Weights of a small transformer language model: no biases in attention or MLP.
Each number is 128 + 24 x the weight over the matrix's rms, rounded and kept within 0 to 255. Layers, rows and columns count from 0. Numbers have three digits each.

# layer 3 MLP down (transposed), 512x128, rms 0.129, rows 323-377, columns 0-127
154140113095167154122127136118120115127120117140107102122112119156083090097084162095111052152154158074084145142097084175171167194115144132122137125118158109164108089137112117102118084115144090166122109206105149123088167103121124106133141124099172165099101140067134140142132122135139137115140107105118117139147159165151094117124156148122148117173104139160102118104120149109122188182145
121179102115128137156119133096108132102136133163151113108099092118144120148117148153130155139110114141133145131105127114135103111111104170125175088143152081142113098142155145114148142121109098166144145181169086092145121151134133145155153101123099117162143107116120126142126093134123144094120110108144107165118130115109128133153096125170087103160136101110155111151110139147169121124121
123140122101158138148121106120101151131133123131156097127151092127072124060088131128151114136143180164116138145097125135126130185146148110103084134114129125104111110122112092109098164134159117145128118171097144093075177146111095141108125133159158157122123094128121147112140121140100106153120130111131106099158106100105118118152181135133147136179136154150140104157127128138172117121107
117116175116118094118122162135165135112184131109173117114142136108183119083105121173124159122077143112117151134149128153081108123138118108133113103104136133115122133106084093130157079109156130133119134145147118117195113157104095137113122136160137127137132130118131107096153125108117132132150135129124118168142134147108132137119101139172121123119134122093119114154181114177127115162126
110119134128114117115113142144129103156114115118142134111147125110116149127135129121130110146154116109134150135095108150111127113124125145142147141140163143134127124128108131123095126115171138130124136110140124145152146129125131138129145138110138139132160072146123103134096126120127152138135128146132127147121124104088117148104112123145134134130128107149106120133126122130130123140121
153096136148127147145145142136132035127087084086084112174136088125087075094119122166143123130187105122097135114147102118144146102133119136096162175069144137184119143131124187141120089139131105144097126151113149101146088129109130129129146084103135126128155114140143127095179122131138141167149123166114136143140137120156153132096086106148095117141122141162058138109168139181168115130130
127145138116118131099083152132141105128112170146079121173137112119144097104124138173130140124100114105158166121108081163115123119131137155092109148122165089082129150116166135106128123121175131160120126083141115132045138119111107170133170115147116116122105112165099130110145131108126144138142093139125113137145144135141117115145132138128165143140142178134170087138140116139114108142113
123073097094141128140144108188115091138179137115104146193146149130132188138135108172115104136135145114130134130119164138107151081129163117126075109145096133139141097138171170189097152106167146094105119106167138124128213135123096125121104120145147143174123113095063107118102156073134161095133126161118159074087123109125130128109135123106161104117074143105116146132114139146113110122143
101138133123149120089154146101115140137140157118150107133145154143100147108108115147142133131150100123133184129138148123133110114140164098153128156156136116113144141139113114091132130117129136138125134094146136113131082105097129103107142119189166160157066081129148121112127146103147115131129110100173171137100124121103139122114110145126134116108138109159153106125151133102133119162140
118139121128154167122145115131136111106152141127151144159131117111118110021161141147071138129112175104130123149137133144134159154164123123132098131117133133109113144129115098109138119126157125135164095115126115115123112135145107124135118147112118125126119099125145139161135128097116150177126136097142151128115115156091153114123135125138130117111113134100126174136158135137148105152130
108136129102132145131111103108100113121134147131144107111130113113133134132128129129135155159128130137151111128149138129151131145139148156128153141140103131128105149136116120106126115139118121123130156124101098147110139133140141107143160137122155134113118110124152165132121129139127124115148143138093161112120120144121135121092152132092125112132128084140110142109117150130113115171117
148142125189109120140134134097130112099122166071091120171172085129112128134134112162132098152108139114115147105118112104134109127114128121162090122093155128137142141103165170149090125123089152097127142106112128112140109119087143151114139111178142176108138095146175106113087134171138136116131113120127164103128161136124162136140113123127137131142113127110092153154148103143121106126144
144112154123099141119144123122138122143115165174132139111153137102120175086129058131119112135151136148161121122169114131125156151134115125118146166121147138143106121144206127129118111120137161131107109099203089117118139089098128137093135144146145150136160148134145116126078132177127151132127096046148113116127134134049084109126126069129129120134110115127151101121109149054143166060156
101115095106131127157153115149150131124142119095125108081163144136139149129148088050135113137106133084118151123141106130118121138128146124124139150121110153132112132145160105134099152143117142112146163089147172146153145091113124102148131147137102120126150087181151125142124118134155124112108120134123139108133095101134146128131121143097132172151174163130126106142115127137110103098121
141149130124103160115133119141109080110134103158131133144098149087175165135111147141065137145093164104108108127140135124129149166102131165101096103162131133080196182083085136147107104123171149087176122120111126144099143109170113130115099176139140142091139083114173095144152136147152131137120114169147172102120086148150101102130139136165112132125106164111091160104110119145095131113127
092141099122116124116172108133115129140149146140135153140097123151124137121122139146123100166149151131135126125147103114133126139124145158144137123125180130138135112143125127140127128095112150099124093100098159132134152143110112161122105110123145148121106103140141134129093154118082136130118083123139131142117139110119151117150148135120112144117134136104136159132118112153133088123155
104146103142153138119080121098094065112123129147142099130144096170151083079155167139156161146158152092163107104189082114147124166121164098135109115129156117123151110154144092103111126155156125151124130131110099161125090135122090157162143153119170155131071145099161124130121132138165093126141084124146118108158124153142140127106128147116128113097153145191116148125112130103098097132133
190149163149136137115075093118169117040118069098138117138137090082063110110090170134127139120118161126126131136121100135127108163096148113131127091119107119076151144131125121116108105124178129137145155163114119069124152146166085123134113134111144162112087118154112142144143111160114120134163107162117115100158131170159161143130093146143133160206092172143104135137155097135142111146088
062126108117124147114145147136096123133146133127104103124124129115112114098155148108137133097171121112123127116121156104135170130136135104115140076093153135191138103173096212146130132118114119119130119089168118152124068139120198157112129084188133129079119100126150136100152132095098133133124140099130130135133183126112136127145163101117092135142102148181087169090138133156093128132129
147160098130113133122176108119092131110113145091129155151134177119145152113128129117146169113134140114112049143130154125111181137164140158105145142175155110131136126140161124100101152130096149160124108086120138114171174133107146112141143101126161134119176090090143160152069122135108127099112119146145064121097159130083075137154128110116199139096122098144131112113103142081086106093141
147097112162192155123094095117110142075138131139129136136097120102148139147116123164128099076133153128097141142086139128111145150156103138095118141143115115172157148105162178150130155143126126102102128113121097114081103108131158109135132140111123091119070102134100151130112119121195128145162144165103129128166121133167118140144126145111090118167100121139145108088161156154151096140100
154129098163119162153134094130128137084086075123163161111165114144087156094152155095164121121134106158169107119153142123183136114115109109134133122158108132124153170128179126089107171114096090141118130137105167074134154157172136129132133070102141138136151103141142085132129078146105123141104084134106062140116173121126108140130133089139141097164098125124080132138142126161074132156114
125121104152157147144157107190124102110155177150109150159119088147097135110135133145141116163166150118149107131128116106166097114128122133038140093093155152142113111100155115149124068123108060128114131084112172112077119146070136107137085146091221115086126069149156147124099131123080163121109125180090120137151144103131118117130135138113138159133156092118104162144124158150136101167191
105149073133058092109092153133116128104027143155141161146120108156139180094114130156137127101152120125076050103104113103084146202141122172162130153124150215161121152194141143120142137160148106131131117122149150150121061121116129111119138103110085108137164155104142131131185088167138133104095090077142128161126070097118139135175168102140114129131060101104157147129140171072167131169139
106151142128123110141150138161123132097152095095104124125150124113114117071104165120125153143125134137151141124188113133124103127114096130142096112128140152161087132142095126154089135126100123165131108145142157097166155127116152130162096114098106124132143135173112116139133134099106121134113095072177169101134134153099089121112113150177136105167068115111083142143170097164121175109166
156114169128123147127094108158140133129152119131112124116098113127145169116085101182131132122130124127122123130121125117121118120127164086147141152113123102133137111113156154130125127133127103117132146142125126137125137078125144147117126113126156128109096081187143118166115119118145167135126134118105122147154129103114144137091132115120126094153118131112156140125111103097135135096105
154123082150093128134088123139134140132147128139143079136157122128146108146126161152130129146130138125145162128148145115134153129094090125125113120114105122096144132112134134132110116106145116107130113119120121114105118124155133108109133132109160124115125101123142149149075142136155122158172133145106156148151115157167115103090121126149120164156168132091103122104135115093157079152113
120115085120100109170152159145159115104145086124084122107132117129123129127106147164184145149157148102122118110109126098129135128120140136123107142122153121126153146128103187099119093159107107137084119131115120140106140116073107139156106144129161120109150071155127118150125119102147124157129122144128179117141115118108128119112109087121111091136161126148139143130168104200160102109161
124117129158071117089147144084152162080142113105116085152173130137131136114100147111167114090113132116105131093105107116072125134094134117177158147085134160160106117117094168157075133150136115132101133100124145137099090124103165166114110099124134128180130255144123083123124143126147155134130169122120169107118090138144140142119122113159126124134103154126128161189125106126071136141141
172122141105101115124081120091172129077120098121121109135133146138134158118093118128140139118132175135130138135118088148116134143129143091145111148072156089138107140125131132161129139135123101148122115155117092111169094099164089135128120130157139147134122108184103121145107134155144148114113113090143107133139107133136133135158139121168132150134136118130137085100130127111149145101130
088101158143086118109122127133123158157103150131101127150142126116155144114157132143121104136109100101118144139140131137132142084150096094136103155178116135126110145102157130096129133124147144138110138106141071116092131116163128121134131153136157078121129092137161110139148154147097155132117126138128123123102150107158126134119149128133160113124158131104124125141127126170156111162058
164106144117144123116126107134122133111134133150119137137125062166088083144115128129118131139137120094161142134133116145125150172105119124179150142138113129154114139123114131120131107124138115131135130108085108150151085105108146127098132142114132135168095071140161115112104138134135117134154141164121160124144125149139133140108112146109102109140105160125144157129148077151113136135107
135109140107131152106142117118094116122136131124126132141129104128130149114103124140126119124147138117129167127139124136099136151109119118126153144096117131136116135128128112123118138128126122137124119135097136107132123095139115118135104156163127121110105079155145143127113121145175132105114119140098133135144149143114147110157133163122120121115110101122128126138116124138124109148155
116131113163159152131184102127125134134122132040131143107102165117054133110138132077123144131142167123125166115173126154128159165150100137082143130127157127129136103130146148140099093096136140189159173114095140112146158082084107142143101087103089129144128076154141139156120127166160109120126112146079147130085098120120191109102138113121148141170117133160173152094087108082127146129156
129168149123160183165142117151113138117121152098143111148126108135142095109135107157138106112138137124097142144122103148150122099101144172132140133111124101140117149093081109136128139114072100126119111130175165107146164166117163094123157137115115156128119086109104135150107146101130137112184085073131123116115160171124108109138173141096142116090155118120093111183107156126101106158114
131129121120184172135113178134106130159160152079130110113102132168086087147115130175138162082158139131137099117132140179107106146124111106087170110136076138182111141081092124123128140139106142154116137129142145121165149112142124131133077100107122116187152117140136103117117116128160134149103119117135124099090152151158133130119094119135134119113136135116175105107113141126138106167129
158107157142144101141156108125180139115147111119119112073086132065082095123114081117128123135079118141095156106156122107152144113122105153119134128156108141136098122175144151144126117142170111127162107119148159135159129166142100084184139102151119132154135099154068125117144107161161133114143136120116147146153111102149119118133096109124121131129148119166163136142081102154140117096134
114138102156085117116123122114145148156121104148094130152103148135105102145128127117118158145151131161114102080087149087099123130117201138193105126166169157092132124138142167149192141158138092101136142125136126135152126077133125117138133112170121132101131121147094096130131156138121074145118114106160120099123149119147107127099086087140108129105100186155161092142150114122160170065143
152117138100104132127132121110126170106093143140130154083109110108135138150160102102124149132120184156177105073188095158119129144147135113106110170127131131101155135120142121139135187176104151106133155127128119167165136104098122148067087144152118112107145101116111136146132119120143167095123093152123091148160138122090138169132108126119124125131100142106098134115138112137104139094129
157111203165074109098107143110216143114133126132131103093120124123131128092108138113128133119147128146158125122147079147113097130085131126152116130128137055115103151151097118140154104113108102162132156149163156121179075132136122122145142138151147119161163116179129107133171096110153118164121062111139127158135134120122139109136077096199094075132096154119122113166126094113105168101109
113115112140135134129128100152124073129145199119118122113148170143115144165082082155142157127117124139133112108156137158169118070183157117113169141136124098044083120113207132086144111125168106141144082074184128151159141129119177112091139115113109104180174112098128132141100137141083125130146144156124110121133103122135161082127110078152138146134192148076116162131121138115124066148157
125163166158126099133129109144089168138133106145136117130113124088119123178152134120133149148116131120103124128154099107143114141100135099126167104156082124129088117137152119133148120129136135143148128155137159141122114149105134152155130140194136113136169105158121162134131141127096134129127142096074127121120136130142112103104120127139120107140135116121122104078088104108110119174110
099094124169109136102072152087169132134103143106095076135179120095114121107105141108135111142144176134157135121149094142129133148092163116129107117103144150128127170124130131118122094137110095109130128143149136120138138126109142134149163118106155175096116108140151116125124123138089166122160095136144138152165113155104165125136091147165099082124152100116090136126116150099149143147111
122133079128132152137152134120153093150130088116111091127141136117120118121135154115163101154102124105131114129106124132124149145128114156127118135124157169152140159142074143144130108171089153135090117149094132117144092138060064114150125096098173126079121098073105138116167128141171108156133109138163154129152177128135086106094110105146148121165078108145127124161133121176118138106115
115146127137140145125138112172135119095095157083144128133136139122134089100106145147122090111112115101095127105097123154159133129149156164116120145120107131158128129154124128085113113132153134138122165118100130123135123115126135126125161141143124144162111115081120150113177119146113152130156128095121135140163103092157110107120106139122139159121133136077099161114123150104109175168093
136146123156088125129141148159102084153137110151100110098108122148139131143187105186149126124130115070134114122130140121120127089121123128124104121105147111115101115113126135148129090138117131121138114130144112108100157131144089175089133113145112116113140109138139102136095120169120176148119152140155152111127169111150131099123128146131132139125125138136107119087137138155123127152120
132146146146134100087122092100119096097138145108140125143130132124132110103153129134126127138117137176133097139107156122092101102122153099125121097154136143123142144114102147135163108122117103146134147121112144136120158115158149099113163135141144116136154121051156165097157164107108167081147088127131106128158096131148116147117140150133106114146117135140100136139138136162119144100090
130122111110133109114113108114109117156141126149128127118090170122151136152103113138148125131134123134112139126143132136139141113118116111108115132124144084128115117155126125116124174112125130152137146162144125100136136123139126147105128126121126134165164117133142122131103128132107112126125121150143109160128131137120145124119149112132104121120156096107125146128102126135115166114138
144111171166149144121097116139121119122110130083144122160110153130132100107123158166112128139131112133097139095097128147131130187133164126102088145147138097123137125146158132082121134171129140202105133093113145161117096119112124131144136116113150122147138103116137182125127128136110105135106056128167109138093149172142135134109133151110157102058142122107135146116072128157118169125139
109105099140169122119131102117108118148139118099127134085141121162121099175103082124143102141137104099117148148143145137129139141108156103134145112165130128143134130160146155159110134163134127114147163076115145154159092108136094124181157114111088115103150098143152151137143142156138135126102098102111159103106095142118095164137133134109117133139161125152117110152112101108125115131137
150134138162058098132115097099125096125140083125091101133131130138118139142124146145112107156168146128118143122104133143117160112122131142115109106126149180149157144087112180141104138151135111122127119156089141119167159133109130111167105100136121166140127112116085119104166128167130090135132135211132140086114148134109125097039107099164147101130118115106119168138100155169075160156132
123094100115131118105115129114138117111144124152118132105153108110142139146104104133132109152116156132124096137141086142127118125144121121112120121107110123121150133128164134113103120118150135146139146138127124125149164144146122136126142114133124128103125081133139145143105111116108148120141126139073107112148127146131175117121137133105164159133131160131107142126160134158152111146093
143126142128183137122131105131114163143133143110107104112123135129113122135091134163137093143137171116115110147121109166125134131139127101105133157147119145129116138107111145091157141126105109148146156138133144129121162138149123141129139107110162106115120071132109125136142148107163150150128096152122143120095104132080128135145100104091132111134135102132146117140144145147145171095112
107139126085173100137143092042110196157147131133098106188139139122167123113174190124134103113117095169097123167118114157091101138092132199144139066143187109172126093176123115143116113150080094145100116134131134124124096108131094130135151169126142152122139116157116118161155119125139133149164105111159146124135093117117056128120185123144099121102173137090108115116122102073146112131126
123111133144125155149116141099101123155130140151105144139136078095122079126118111084125119159155091131156183125137112125133130165124119136117139152109134116121102123131129116098102117146166137147141079095151066125149147135128137123131120127130146136111114097134162133118115120143148126115167130139133118097129131155168142108109118116129104148156169098109181130094162148105154088162119
# layer 3 MLP up, 512x128, rms 0.159, rows 324-377, columns 0-127
099127132116132128145119118103165151095142072137118100114149138128103094161176125124132141141131113154122143128114138079166118113169085108151121158112120164136106169114162126096141081116140117139105125096145132123113100154125138155091120136138136118162130120134131111122102110161103128137100150195127152112124142132124069100118125084123096112107160158129136129153159114130147133129095
104149113130155181126115152124109150105087138141112128161110120167086148122125137178132106103121122114126098139129122135129115149100133174139109104155125149121132147148127134119164140088141151094115148102093130117096155151130159078114149159145152158100113113086135140096102121104166114124097132125111129093129141148220158129139146127128107162156118131135148132086109156112128107113099
138129110122110143098158112092114134083129148122096130183090140125143170113156112150135109157171130140123103081113104129152142096156134142112138117142117109163159137141160135137106140142119130073127145165088135138135151123123184141125138117154107143126150137115114138101092111159123141140132129134120145103108091139111091141110108138121173140138120165119132140104116121159100128123131
099134139125111154108138117143116121087133122098105119133133136131163148181131150087105129157110111145132135124109140102124144143149145092137132128141129126117150146089148105100147115129144131125147118124128109134094086134121111164141103146147142135139147103099122110176113127139098131120106129155107155111093108130190145105154118123138131093100137147146122171172122144110149126156123
127139062139105158147163118125140123112131117116121089157113084155109105157116151103095141122137109141140125132125174123151156143168124144168153122103150134137129131140117136131134083134139139127117128160118142113094115127089105131129083155148149120121169107101128096112123100131150108133064135148112141112124130082140107117142116118117105163154128127152127163150131140158145113129143
148121118112120150134137119085133151141112107099134111144112113129088133132133112103115105179155151145111128141132130123117132106153149122110142119136116138154116139119135128180149133191105111137129120127116120123143116118159170129133121087145092187096196129113115118137131113154157109177091146132121136070166149102123084130126119087159112144148121097120127125111133123136149213149189
093149107089129121144148164148233096166098147088100110149153136117172150119109134107150131131148154146188082111151145119188116149093124182151125129074095130141138097130151155144124126124098122099145091144117140124124086152077177096182142153132143139153074121130138108091142158099128075117140120117085088130095124076112128101129137124134154129127139123133102126169139177101084146157135
169116135124106143127125103069172089124076133142091142135130113137122106150145112116117156101132148111125146114105146131117153123135125145115129115135135143121124135134147128118129122138125104106126104185116121138143116122094131146164119126137129135085140128133130132140169123143162103140148137120118095123102168142122151105130060117134151133147113175117131123137156124183094145135131
138179087149080163108124120123148118146104109115129078208072147143128103123144111109113139098138174125122089125125152116117137132114154135147114107113133195152150125134116147174130122155118147103141109143078112111154130144118133098118159132155102151086138116127125100127155118112135111127131138141134147107109131130141119106101127122139120127159124146115144123116131149143103155114139
135149121088151144124166107104135132126125123083126116126130138124129106171124152145117133141110106159148114146147120097103146145128149135094119167125169121162103110150108163134124058111112134117067167148132096143113179154115104135137106152125148123155099117116098130086135171135136121141112085166121123147124120100133105103138109106078108120134140134150116161102143150106120127117142
152168115123171153117126119129133106141100143127105089147115116143104153143154151081091092129138113090163107120143138113155147149112105116124084130103152143118154118118137165134149088128123192111126109145127110109139088153116126124122129137152120110114129104144124104107121127102113108115114121136138121105122149087132166117115142122133136132122129168159111148165143159157127126128143
125090098105164165130167123131140088108127124102104107108119122142102103148139197112125111112127131130133133135102168084131147184108152141149106105112160123120136143090111158124144090119156117134132095165103120108139084125109106132164137135134151174063116117105139140133115105148175115130107131130097141080119117122124143143109132116110113149115097103138135140133156134148166151180144
104135081194138130100127121128112133139102083100116129125129141162123155118138134086115112155130100178140102107126145112127126138120123139111103107151133118124133180171130113154125155128117127120117109118143120137116094141138132129147112135116132134159123134119105107091143139124178140141110097139116156144125136084145117137105147080178094118139115161126129120127144122119141137148147
122191124193098158102100093122142141115093125097116104140129152160126055141143109130090113133162149120123107109123160110141163103145134117158090088129160139164129143118145132192125099137093135109117113136112135114105096152122131153137108131205123158142170095128101096139142140128127141128106098142147153114096151133125114069113087116113117134143146144121139126174137158155129123115145
151121175137140114096124145105139126122119136123122126142097087160124145123174122122111086129154176162132101119162160105125167115165127134118093127172119143133102106156129130150175128133105146079126138115115120116082186137143155126091125166147111136089157107109145115129130170114091055105059115142071147087123119125144176100135144132118111147105073177136092129133118125103133147137145
168158051139137140106155141109142105142119135104094110204133166105124082124153119096138177134139174121120123122141133151119135146112096162151099133101143171142124134163102152174070137115153162130129064154097122123155109129123125127145099129127066160103119122155139098063112130088133094111120109126118107141124115155114119135102120134122084101176118155104130175123156149138116173143167
097137113124135185125133147182122096118124138119106107138108095169129098101135139110146125129148157098141095118178161126185117126090104100128120071149106131117134165118178141114180148128152121137139130141098180083082094164113194128145149134144155126114125122097157151132129156105150142173082133116094150086111116105139156124121154126109130175118117105131111149134159150087177126170111
147148122099098154115117141133181078094150126144108126145113140113094133117138135122145149127105165117136149120116086128175144138115096104150109120139125138108110121178139137120127114148106146105131104161124093071109128136097128170111149103139179117109122113168125142122115086094143139172090129103119133103113177120173144120076119154123179139158110182149109190129169155151095098135127
147119138143115150121136118148144130142165139111109118120133155190154118135131165136132134150159162101168132110146152126113140172111134114139059129127129101162094181196097129114168141198113137099128109094093113113120125148083148114139122107091154122117126125138134095120138083139114110088095106130136128105087171157160108115110103115109132145101113135136097157156148128157105104125145
197094090143129154131130136120150164069079079096123094125074102126126137110116139144123131136202118175150111144156141111153177103172128118105128106148134145142152172148169163140125118096096131117111130139096154105136132149121186150140107095143143137116121119084114137112128159102183133131112092142082101162111183120122084109119142109100145094106097116154105133131170143144144093122100
108140126104108157111142114156188056110149094143085079145108114152121129107122140127124164151164157116121109084176180126134134182069161103151083088135089134148116136121125168135137112156112200117127131151084182099108098172104201162101111104149122127084156117132158128136172149100130141131082070112121158108137161124170104100066132123146106136129070170133091149134118174167128126161141
128133107188100118128133152110112088114106176152126132157140093134113164137175127145124090119128126103096147129151137148132154102141120130170115099163112164138128109117153118162128120134093153078111140116105147128094137123087177122138100161140126172111126096097159097123138147120098084111092101166104133130144152153157152078114114182135178146156100151142090108143076123159093160176143
087177113116155144161156086129125067112161087113152116141138115124114103149166152135118197124151101132189160118079164085144176123123124130168115119087134111139161141117133143151124114122163096123115058128099059117131155180127107119151134150159090126187111113121091095078132145184146115165091169130165131130109142085106119137108098110076080131080151120117157148182155117157089126098145
134125114125133102106132109125136148141126166113133148141077148149150148108133137105137097140160127173128076126132105146139165126143131140098135123140124133187172114168166163113138125132115111115112143149113155125134091130085167162142132110131171126144089114153102155071095088161152120121144133123105136115070151118105093122122131094118177090161129146154127133142107122112135129124105
139142088144141129120151136108167076082075137121101125115115132126100110149155152136105122132121152131155081104153111094164167165125104136133107118105123170126165122073143140126150101144123150110127108131107123108132094155117137125114135148130141118126104105148138127136156154136124103124142101141103109128104141136126140083133129110160165132145095134153098119087140148188132129148122
090158138127081139120113138089157148106092112130171135131122149135136116109120127112113126158130124117109109102097138165138125135167131161158130135085110141154141182147136128159161150098115125109158105118126150147098123133108111107126111127174099117107129117117092140142144186116186154135150128139080145107134133102083116111150119161101121142107125099100148152169154137134150073116114
123188115151107170138109091117146129139129101128103107119099126135159099158146120135108164163107140092125103141127117130157140150133109167140125168096152151145180120130116176141136100136141151118110076116078131115146131157136110157147114142124136145107135105126126127096131108123161126119074101160129147101119136099175094099112118125131111155177124139165104175129128156117130169134121
144149132115118110133136123153149054105116117112083082156062080201149105130139165147104084117182117123129123119144159114116178148116144120138122104121114133150155102109121160145167045144143142143108139170136138117065159146108162107103104110167166103112179119127119142092152150140150119111078126135124149135143159121168120100111103130128105188108104119162120110118163154140140149130101
134135094115128132117203152124152090143121156110102125133132141132112099104131148113122093157142116129161104116158166091198203160093098149118100131077128135137146125162107131109138135134141139122132102157119135124151122176133154176112114088135145155118115122153156118123160107135121116122126096109148085127121123088086149116110139124101122102137105111149077146173170123106151157139150
141177119145130123149131095142180115116108158111104136145146126128132087126112117119129145133161122164106142133120131108146113121155113136150154103087175108143138110153125111197145109177112099118138096150112100141129129125125126169186132095133093214121108133109098105128163143112160065150104118144137097129127121111127115128141109150087140116109131140126145124159169115109134136107168
138132111082117098118118163101131154108108107152123131139126120172139138117130139112143154135105133100113138107121157109127123136106148114139109110128126124154103128116155149141132134114125119141140073098086173102133107138150157140175121173146105147151087103104146131114087146089130116166138145137109123151132100126148157129112130131142177131133102135161143161175138112109104175150142
104151126143115139132114124132138083097118120137118115131143161110105118158159113153127152101125139132123122137112083138158125103159107177106149100125129123120158159141169136127137131139123116153107079127084104136136128120114119114157165154158098137138134126150106147114114089106083121130105137163108112116117108143139112101142108096135156144108149132114126126138155146110130096125141
098218062145139128133100129146140143133091120059136117115100155177084103138155167059116088116122135107115135146122140101119117168150162109113107085134154143115154107161133168175184111118110136118112160142112110121150146131088124180162121150145153109149139121133113131119145111138178090100134135124121099114141086112155142139099134109151147141145123130164139149154075158126120144118176
152118127154105119141158152091147117097105067094132146154145131105145149151129170114106111124125109165129128146153106107111167176089137162138126148133150145131176112101093140139132121150137159138072109156131132151150134133105103150151083122120124134121139099120088128111139103144115123126130079137145095144109164110131119129140108097174092139156073089132104130100143119131112128134131
153177118114144102135117128122123139105094138093132131173130153116142134146097134145120114088137147138181119126106109148178137087124112105160109103077115131173158145130145113125152123120071104126121106164122118067118154150127167098113110095157101104148120110149114114090158094168114129081128140148127111147155104147180128106152127110118135158123138185177103145129088140075114187136141
127144134144085129099155147165090114130113134078118132167056120159109118114147090094133159163153146127180110096131124145124115090096170117127141080146127112131146122118150116106145133200111138131116112144098119131128102125105174123129133092132100162138138137102163138099122110137117134170116123130129148104113127095188124111141101102147176138165126166106120161149144145115158129137087
141155116102152141099110144075141137056115132150102111145095153116135110146179153094097152115124136130146146106086149143121117156116151139187128087128191166116104164103108154129157108117138135100116130133132119109102108125143119102106089104142140114069135119114164123160104173146204085100106146104061164087120163132156096136140120140126141135109104135118149148181151147133107153144120
157143130115160130140135093116124100124119112103117108129109098149135091158116127134148141127148123122117151122071165145121128115168152111198141118142126116110140133123127129121144133117175109125112067113120116096080115139111124135156146165147133128116131120089094151117123143129153099160122164140090182118120122124177117139132104116102084131093120120123158107155154130110128145138146
127116123150100129136149134158147128161144129117145124133119116160121131097119118104142099142135163124158103123182190067138113123071095099129098116111126124149121142194119127126146154133111150120131130157096160109111140182140177153123091078142157137120099127094156134126152131098145112143089081118117136132120139060118164090128164160094127112115123121122086152154169127100148134141156
099118139104120166115148155146150099121171137126099109149142121146128081115122162133119107128141141109100109134146183119136132163101150112144091103101109171147113090162112131117150108157118134109134145159118179087098093163133164123118118102127168110090128125106168097155184127123125105124111120088106170085146110131148122130107120154120080125175087192150109153139118140116128160170111
136124134133124137136140121089147115137118118146137080136154149122085139138112146091107123146118128161135089135129110122157183143146123176134146099149162163124137139126118138100128096102127132115105152110141143143140125112116114147149112121144120108142141119106091118140135174151159125132111096151150116111135159130098093091141101149146123122103140088119120119139098157166112058152146
188121134159133143137137136092137147104074135113053139129144135121118144125145130066131113124143128163149095127134121148178122121163107113146105099076163161138216177132131149120123139117109122125117073133132109132126132160130121139183132120128119172111114102097116118109156120126100109127137100207126115120111123121105132096168125131117153127127113073138126128203130144085120070147154
124172092106136126115136109119125116072119119132135117130091145108124155149150133113104154166123103127182118114113112142126135127127105144130118134120125154139143133095132135152147108141137150107122098114144148138116145140148132128127116142138111130136122092109094090133103114136114111161114135163141144105109115136116069109113128127161153155126127138118125144141105140138134118163131
143127139106128173102131094101147120115153156095099127134145156115155113117131138129100086170123172092117109155137103132163139138127125118109141139121102126162109102155118148121110123126136131144140136159133159074105157157118124121140138134125137159128121112160122129113128121146135115133103134128143115075141126121168141126090135141126134148167105084145134157122133135128140122111134
119129130160123126101144096151142123088160127102089097192122145150104094148126116128128107148146118164128109086111122145121119102144170170140152108146111154137158104141146168152124108118119128070113136161079144107134092135097165150097119090173151140125163115159126126120133134134142088139104137119059158100115133123156145130114123118118154165163117135120134137110148167169141117107085
109129148139116129119141121112127134105125107067128132153080138133133140108134153134138082171158134174160130150140137101133147136140169128131143117183133147138090115186081122165158145162142123108130152139133142134068172127143140099109084110121151133135127127080110134150135172142190113117086109134118145139145177091166081128108143130129113131105082086114116114142118143137070109131149
120132138122142133142122154142160125128120132124095076112147115135100106154138104141127126102120119097124130124106130124143109093114123126139144104122106180134131131092170146116154087132113126121103140120112132118136107143124155106132157123135150096136109127143140138120140137111137138152160142127128140132118145139119106077141122109125130123158144135147113112122132159128136122126105
160114145164116159138096100153130104143099130095144074143100127099105122136156169093122088106152146153124110156144113172123120134119142179137143114142148140119125111174133144112169062143106116148109157156068160137131149137125119134169156136135182112068127126091136132152147141104107088142087097137150138110047153099114121080117133150091121150118147166134114121082108146107132143134107
149144092166140115116162096127127148145116129049121119161124137181156123137111121049096100114130113190147083145131115095128133109122134118129148116163143135131121138164104131155121135139130123123092154123140131120123103124096134175127104093124158139141162120110111118120146164184170118168099108129119155148113127072142136129122141119167133162122100154088118149128126146133130112129150
133137128138156151127098086135114137080126144121106121119117114124131142128143142120126117160169130105115130163148142138152167144129135116145109113147137148174118108118144143164123110124132167119114080126102115137124132131102109086131145132141114160101149116111099143129107115122135130141115086168120141136137142119124099080105123104140124146109151108124115131122114151131121102149129
130159160115114104126119128125114142162110122115131117125144135118097127123127150092117145160127096159160139127116152112128135147135134163149116161141156118137126131154111125161137149123142141084156132105113132121118127137135122101133084125158124124154126123147109104116109114155145126123147128112149136145115148142099077116124139080171100115129134135107165124148107133103100148133116
151168101145083124120134085135116133109122136117114130131130161093179119174102139155124125171118133119099107078112114099094118120167123147119112136088107159128143156081146160128114118139104151117140124123079116089122118190132156120144081119131131127156114102143108117111130085112151133156130138171145180158120111146112132091136111115115145078193143123185091162098135135127120162132080
115109082070154156105154064098095119109128096106130125178102141103164139115099181102114117142166114157134135130117114053122224135114183140118137132142154141142129153130120131124130098156139126148093159137079133146147146142135141191129080128132115156171199098109079111121160132127172125165126125139155141154110131125120146124103127116112141131101092088141129107127162108147131075124154
120129129077102125120177122125185134184092171119082111201130175137107126141163144093115085162134117169130103161126132109121153135112151145126129116127109128166104112113113136121112135175146120120127102142124115107150123139089138131149143097126183151129143125117119120108116093122116093099123157112118150108152119114111128123125133142132087174184118106157122132168116150143148150112158